Part of a small language model's weights: width 160, a variant of SOAP for these matrices.
Each number is 200 + 30 x the weight over its row's rms, rounded and kept within 0 to 999. Layers, rows and columns count from 0. The size before them is the row's rms in percent of the matrix's.

# down: layer 5 MLP down (transposed), 448x160, rms 0.065, rows 175-188, columns 0-79
# gate: layer 5 MLP gate, 448x160, rms 0.0651, rows 176-188, columns 0-79
# up: layer 5 MLP up, 448x160, rms 0.0651, rows 176-188, columns 0-79
down175,101,197,178,206,181,213,199,201,212,204,211,211,251,150,257,218,192,242,195,224,188,215,201,241,163,216,200,205,225,182,211,236,150,192,145,216,278,194,196,144,221,188,209,215,250,229,224,186,268,222,212,208,156,194,184,265,223,168,157,218,199,186,244,182,155,230,222,200,224,250,224,210,183,153,224,240,179,271,183,221,190
gate176,101,180,196,258,184,267,198,150,228,214,180,216,230,217,210,188,238,191,180,191,137,215,154,219,200,194,185,183,173,244,225,186,234,175,177,218,235,226,177,234,172,217,251,155,211,192,232,262,125,218,211,189,166,225,234,206,172,249,206,179,190,189,214,154,193,235,218,212,186,195,174,142,255,275,200,174,220,232,219,187,220
up176,101,228,190,250,179,281,181,211,198,167,175,162,201,174,209,187,235,213,165,200,160,164,204,190,211,189,180,246,132,245,212,189,177,190,209,220,209,222,121,227,187,168,202,180,209,183,219,181,240,290,159,203,186,186,154,190,181,162,216,207,173,149,203,226,216,207,224,202,226,201,221,191,193,225,201,248,230,242,152,199,226
down176,097,229,201,163,195,206,220,206,203,175,176,229,218,179,198,199,179,180,176,203,229,149,229,260,188,166,182,217,185,225,181,132,237,204,206,184,172,187,195,213,173,180,221,231,164,193,194,167,212,210,206,182,226,179,175,228,207,186,243,200,183,191,222,191,195,224,209,191,245,245,194,226,203,201,183,228,160,203,112,191,219
gate177,090,192,216,153,165,156,228,173,245,176,221,169,213,220,193,221,163,205,186,144,184,172,207,230,204,236,162,181,233,203,212,131,160,224,253,183,209,216,165,168,222,203,224,224,171,228,140,177,270,215,207,209,216,199,203,204,221,154,208,150,200,219,179,208,183,171,203,236,200,178,263,199,142,218,260,236,197,179,189,228,230
up177,098,183,211,234,211,214,222,186,216,152,213,201,165,166,226,260,195,202,169,201,212,166,158,168,160,246,237,177,227,196,176,215,195,230,213,213,217,236,166,215,182,214,236,170,191,231,232,172,215,190,217,215,214,212,204,269,208,283,156,146,204,215,207,234,158,153,194,196,187,197,216,118,200,183,245,220,159,215,180,161,205
down177,093,157,205,241,198,231,200,180,233,209,159,264,214,208,225,248,223,192,236,202,222,153,212,204,223,187,214,223,187,217,234,261,237,228,257,170,246,262,175,242,169,163,158,218,194,231,197,237,216,227,228,225,236,224,202,218,183,128,215,191,147,205,228,230,229,146,232,213,209,170,193,164,216,179,234,194,226,223,171,209,173
gate178,101,159,166,218,219,201,154,175,188,252,217,242,164,251,177,201,227,167,191,210,207,186,216,207,208,191,224,218,221,222,176,170,226,187,174,235,174,213,203,155,238,168,212,169,181,244,220,185,157,179,240,191,228,130,181,167,220,247,196,195,204,174,190,168,171,204,269,222,215,188,191,176,226,164,194,176,222,189,259,245,247
up178,098,206,223,178,130,160,135,237,219,296,216,179,201,241,177,213,155,236,233,183,191,184,241,214,254,230,235,278,247,230,202,177,188,204,241,225,209,201,177,187,223,169,198,178,202,261,193,220,201,203,175,190,218,194,169,200,178,194,254,203,207,186,206,196,186,166,201,242,162,211,247,178,272,222,184,138,190,179,160,193,161
down178,107,270,234,172,194,168,186,242,198,274,193,169,186,229,211,148,160,201,183,199,161,176,227,208,234,230,214,259,224,232,207,166,171,230,266,197,187,236,204,225,228,187,185,200,213,197,201,210,216,215,133,232,182,211,213,211,205,155,290,195,184,205,203,210,200,185,153,244,157,191,181,248,194,177,187,219,202,205,172,171,178
gate179,098,217,222,213,195,146,241,245,163,177,201,228,182,183,168,163,242,205,207,142,206,173,222,207,201,117,168,189,177,185,235,165,217,188,200,170,194,175,201,179,203,217,153,211,204,227,172,203,194,198,197,218,181,232,196,169,135,209,222,160,173,175,248,183,182,209,237,168,232,212,180,233,212,220,205,169,254,219,205,235,193
up179,105,204,221,175,193,164,210,157,218,173,223,206,146,237,166,198,200,224,180,223,192,194,187,140,192,238,202,172,226,198,193,203,171,186,205,183,237,195,246,224,126,230,152,262,147,204,194,137,167,191,229,200,181,196,182,143,182,215,213,177,208,194,241,257,209,232,211,186,197,184,130,178,198,208,210,237,254,231,189,206,219
down179,100,194,186,195,284,178,194,269,221,245,250,183,269,194,173,204,215,210,184,230,142,221,251,188,214,223,206,189,242,155,180,183,177,176,249,182,183,223,236,209,171,219,228,179,143,201,215,188,241,174,173,258,172,183,224,142,181,195,148,209,225,201,220,228,159,192,183,151,217,195,192,171,201,155,211,218,222,241,178,220,203
gate180,098,172,233,203,203,209,177,176,186,226,230,184,187,191,199,188,193,221,191,195,176,184,183,182,200,124,184,212,176,201,239,211,231,223,170,199,190,173,183,176,239,211,246,224,214,106,187,173,172,207,139,202,172,260,204,161,198,223,212,236,203,189,176,217,208,197,215,197,205,215,168,200,232,241,161,208,223,193,209,249,158
up180,096,228,226,262,158,202,181,155,134,229,210,209,238,197,211,198,207,172,180,191,209,184,177,173,214,262,220,200,183,188,197,200,183,190,219,138,171,190,222,183,239,140,211,170,186,231,187,181,219,188,196,179,206,221,226,173,229,261,177,223,201,213,214,265,197,176,189,189,148,223,180,201,210,226,162,208,132,166,210,215,172
down180,107,165,250,266,135,181,213,183,202,213,246,230,204,184,213,218,225,189,184,204,223,209,151,152,159,214,160,204,147,214,254,222,205,218,197,168,205,214,225,142,260,162,209,146,241,200,199,164,186,194,180,234,196,224,184,189,187,196,243,258,153,266,178,232,220,196,177,207,220,239,194,172,194,211,150,219,207,191,203,247,217
gate181,096,230,151,250,240,209,139,219,206,176,199,181,203,145,243,149,191,253,207,180,246,175,217,180,234,195,243,174,240,183,208,220,227,158,167,207,148,211,210,239,182,182,183,219,242,229,259,233,236,220,166,213,193,206,204,217,206,150,152,178,181,191,240,211,230,184,220,191,227,210,232,212,186,193,201,166,204,211,232,205,186
up181,097,197,186,232,233,232,186,148,163,219,111,232,198,198,194,145,224,251,154,188,192,221,267,218,237,196,173,195,180,216,149,244,204,252,146,211,213,194,229,146,236,198,198,206,166,254,165,149,157,210,192,236,190,209,184,211,217,153,196,182,213,192,228,244,166,266,217,196,181,224,180,202,169,223,193,220,168,228,230,181,149
down181,101,247,275,249,247,183,153,225,228,187,248,195,192,203,172,215,223,194,203,192,272,180,173,195,205,228,191,259,197,178,202,200,244,171,225,153,212,170,187,184,171,197,257,225,243,214,272,176,258,228,178,155,207,194,204,171,176,234,175,195,192,199,210,202,172,181,162,172,181,199,182,221,197,228,194,170,285,222,204,218,183
gate182,100,166,205,168,203,195,257,203,264,192,165,222,190,159,213,149,203,161,225,176,198,250,154,195,186,267,252,213,240,174,185,177,159,218,201,216,219,183,207,200,180,215,203,224,202,198,167,172,194,161,139,219,226,178,278,154,205,206,210,206,180,243,169,176,218,154,199,226,175,199,135,221,174,185,206,231,191,167,230,143,185
up182,095,188,172,223,178,223,214,199,191,207,230,202,210,103,230,155,196,182,209,178,223,210,159,176,214,221,209,151,185,176,183,174,173,182,207,234,206,132,168,200,177,200,163,228,165,182,144,202,209,166,202,238,186,142,244,241,182,245,189,157,221,174,210,215,222,187,181,269,207,227,182,224,203,212,167,187,187,212,228,155,237
down182,098,169,188,248,190,262,187,224,160,240,235,161,230,171,251,202,160,214,184,211,165,191,250,199,242,218,211,230,164,205,207,182,212,189,169,224,179,185,152,229,185,205,161,202,207,230,188,208,179,172,217,250,214,194,215,218,180,216,188,216,169,169,251,209,197,208,203,209,182,195,229,211,212,250,184,194,173,228,207,219,259
gate183,096,189,169,192,170,257,180,214,164,213,198,205,179,155,234,212,195,206,189,253,204,232,212,141,200,221,202,198,162,250,268,215,191,154,179,153,210,137,238,170,160,228,216,211,242,153,227,176,240,177,218,209,182,175,170,168,238,220,169,200,258,199,192,207,179,157,243,203,204,186,185,192,182,156,212,223,192,212,216,212,195
up183,093,158,193,183,192,213,181,200,217,241,153,226,198,186,226,173,185,173,175,282,179,239,205,195,232,217,209,270,198,230,254,259,184,190,202,200,168,209,254,169,194,188,196,221,242,204,213,171,212,217,190,174,214,238,177,124,203,240,170,162,225,214,199,173,212,185,201,193,179,197,210,189,209,183,227,212,164,203,234,191,210
down183,096,205,217,220,169,188,234,195,245,185,241,212,183,156,171,201,220,193,225,196,190,237,248,194,200,201,198,152,161,191,199,234,169,220,236,228,153,245,184,237,249,192,201,227,202,187,221,203,199,233,190,255,142,194,211,222,206,208,181,209,187,223,186,176,192,197,189,193,164,176,180,175,220,305,220,199,149,169,170,169,178
gate184,108,153,211,195,194,163,198,170,207,172,200,169,221,191,192,229,228,225,201,252,178,187,175,217,137,177,179,193,183,187,172,186,270,218,224,244,227,163,230,172,230,221,206,229,106,236,216,217,228,193,247,198,220,183,169,225,228,215,221,166,239,221,215,172,188,183,198,234,207,250,200,180,216,210,196,160,221,248,168,186,214
up184,101,227,188,214,213,172,183,223,169,243,223,206,268,255,243,185,239,224,175,236,198,233,194,167,188,167,212,190,202,183,193,190,200,208,217,218,251,160,145,243,223,221,207,215,196,213,203,148,167,193,202,207,234,118,229,223,190,207,211,182,181,201,198,192,243,235,195,214,253,211,143,228,184,177,170,186,180,148,225,213,157
down184,105,218,184,198,235,183,192,201,183,173,180,220,202,200,235,144,212,223,176,254,200,142,208,220,137,212,234,180,180,172,163,169,181,166,168,211,252,199,246,160,176,194,285,230,186,233,205,202,211,237,216,209,180,250,189,170,202,220,124,139,195,200,244,190,166,188,201,185,192,174,168,240,219,190,193,146,189,171,177,179,182
gate185,100,138,176,201,205,236,226,225,221,182,249,207,241,203,128,219,222,200,174,204,212,140,219,164,173,207,219,189,215,178,219,167,174,219,175,245,184,184,231,203,202,197,202,192,178,164,221,220,166,176,258,156,221,218,177,272,178,159,239,151,219,176,166,174,159,211,163,220,191,199,197,172,212,254,184,210,142,208,169,178,176
up185,101,264,218,235,163,240,194,183,160,191,184,229,169,161,220,200,187,209,178,193,209,225,207,169,192,168,151,153,228,185,271,228,217,224,197,204,167,274,267,169,177,191,192,231,242,215,191,171,122,173,183,218,170,239,191,218,218,208,209,224,144,234,201,222,194,166,158,162,163,188,193,199,178,260,237,255,236,215,169,199,158
down185,100,251,163,201,184,188,184,169,150,208,169,222,199,194,186,226,199,224,208,183,255,166,180,186,188,146,133,191,193,155,172,187,214,200,223,253,161,273,186,160,178,205,216,194,194,186,232,221,156,203,121,166,220,178,170,268,218,199,220,218,148,246,185,181,198,188,191,208,117,171,277,201,233,192,202,168,200,196,208,211,180
gate186,101,184,210,195,186,194,177,190,214,214,227,242,207,222,206,237,229,170,189,181,213,191,185,212,185,233,139,194,183,163,251,214,168,200,140,257,238,205,155,243,207,227,259,211,203,155,183,225,190,148,204,219,182,192,231,183,166,185,190,257,234,197,207,205,206,238,206,247,249,90,229,182,188,199,203,232,224,192,141,195,192
up186,106,235,208,173,162,200,277,193,155,226,209,208,201,210,230,197,218,234,215,214,154,147,214,249,152,192,207,197,159,258,193,168,166,186,264,128,208,183,183,189,154,196,214,189,189,209,195,207,156,126,190,177,133,211,197,191,185,186,169,141,187,275,148,169,190,208,191,173,154,251,200,211,233,221,225,236,182,205,174,221,233
down186,105,192,220,174,149,171,224,222,138,187,237,181,199,183,267,196,214,208,180,212,165,149,216,231,173,149,229,200,181,251,241,185,183,176,201,193,201,215,246,166,153,221,254,234,207,194,179,200,207,171,210,165,141,222,171,209,185,241,171,133,245,225,214,209,186,194,201,161,201,222,218,219,224,215,233,242,202,180,173,164,251
gate187,101,227,276,259,156,222,195,222,158,229,196,189,223,220,176,164,169,218,186,199,191,136,187,146,177,206,218,232,192,208,241,195,190,161,227,220,208,136,179,185,166,187,249,235,220,189,176,195,199,203,248,141,234,184,194,222,198,260,172,168,229,197,184,157,179,193,211,151,209,216,207,166,205,246,216,199,205,236,239,173,239
up187,105,203,170,202,200,164,168,180,227,203,221,187,169,230,193,222,183,205,229,234,137,196,195,208,224,157,183,243,219,191,210,175,201,205,193,212,171,285,231,170,208,163,191,216,248,211,213,167,181,189,277,168,207,210,210,192,210,201,235,216,192,193,241,166,224,205,204,171,236,243,241,196,142,215,206,252,223,215,183,233,248
down187,099,209,157,174,207,213,184,232,141,191,137,201,193,182,196,188,263,225,185,252,268,201,226,192,207,184,233,217,231,237,178,171,202,264,138,209,184,193,140,178,235,193,239,237,193,196,216,186,214,245,134,252,259,211,181,208,241,255,207,224,207,173,186,184,259,162,185,222,188,180,175,205,262,164,204,187,231,193,250,165,182
gate188,082,190,219,201,199,237,210,200,173,226,176,261,173,199,213,222,186,189,185,164,182,174,167,221,222,207,215,193,160,182,143,205,196,219,236,250,210,210,164,194,247,204,136,193,177,195,196,146,191,213,249,199,176,192,152,172,226,172,202,183,272,238,232,201,231,216,208,243,138,183,224,203,234,158,196,182,241,225,238,184,175
up188,106,199,202,220,192,207,208,190,228,228,179,192,178,229,260,259,171,190,214,249,233,198,192,191,214,272,218,196,160,254,175,200,190,150,256,213,202,148,189,198,217,180,229,239,185,206,243,165,254,189,226,226,192,194,178,185,174,205,251,250,257,224,227,238,182,240,210,241,191,191,243,194,208,134,150,209,195,203,184,131,241
down188,093,231,199,214,199,177,194,222,205,139,206,240,237,209,181,195,239,188,181,198,181,213,194,201,188,145,218,201,250,185,183,217,266,221,164,147,178,284,185,203,180,225,127,137,184,206,194,193,156,230,227,171,223,153,218,202,225,196,140,189,181,178,196,186,228,184,248,212,169,189,162,189,173,260,271,205,250,231,149,256,161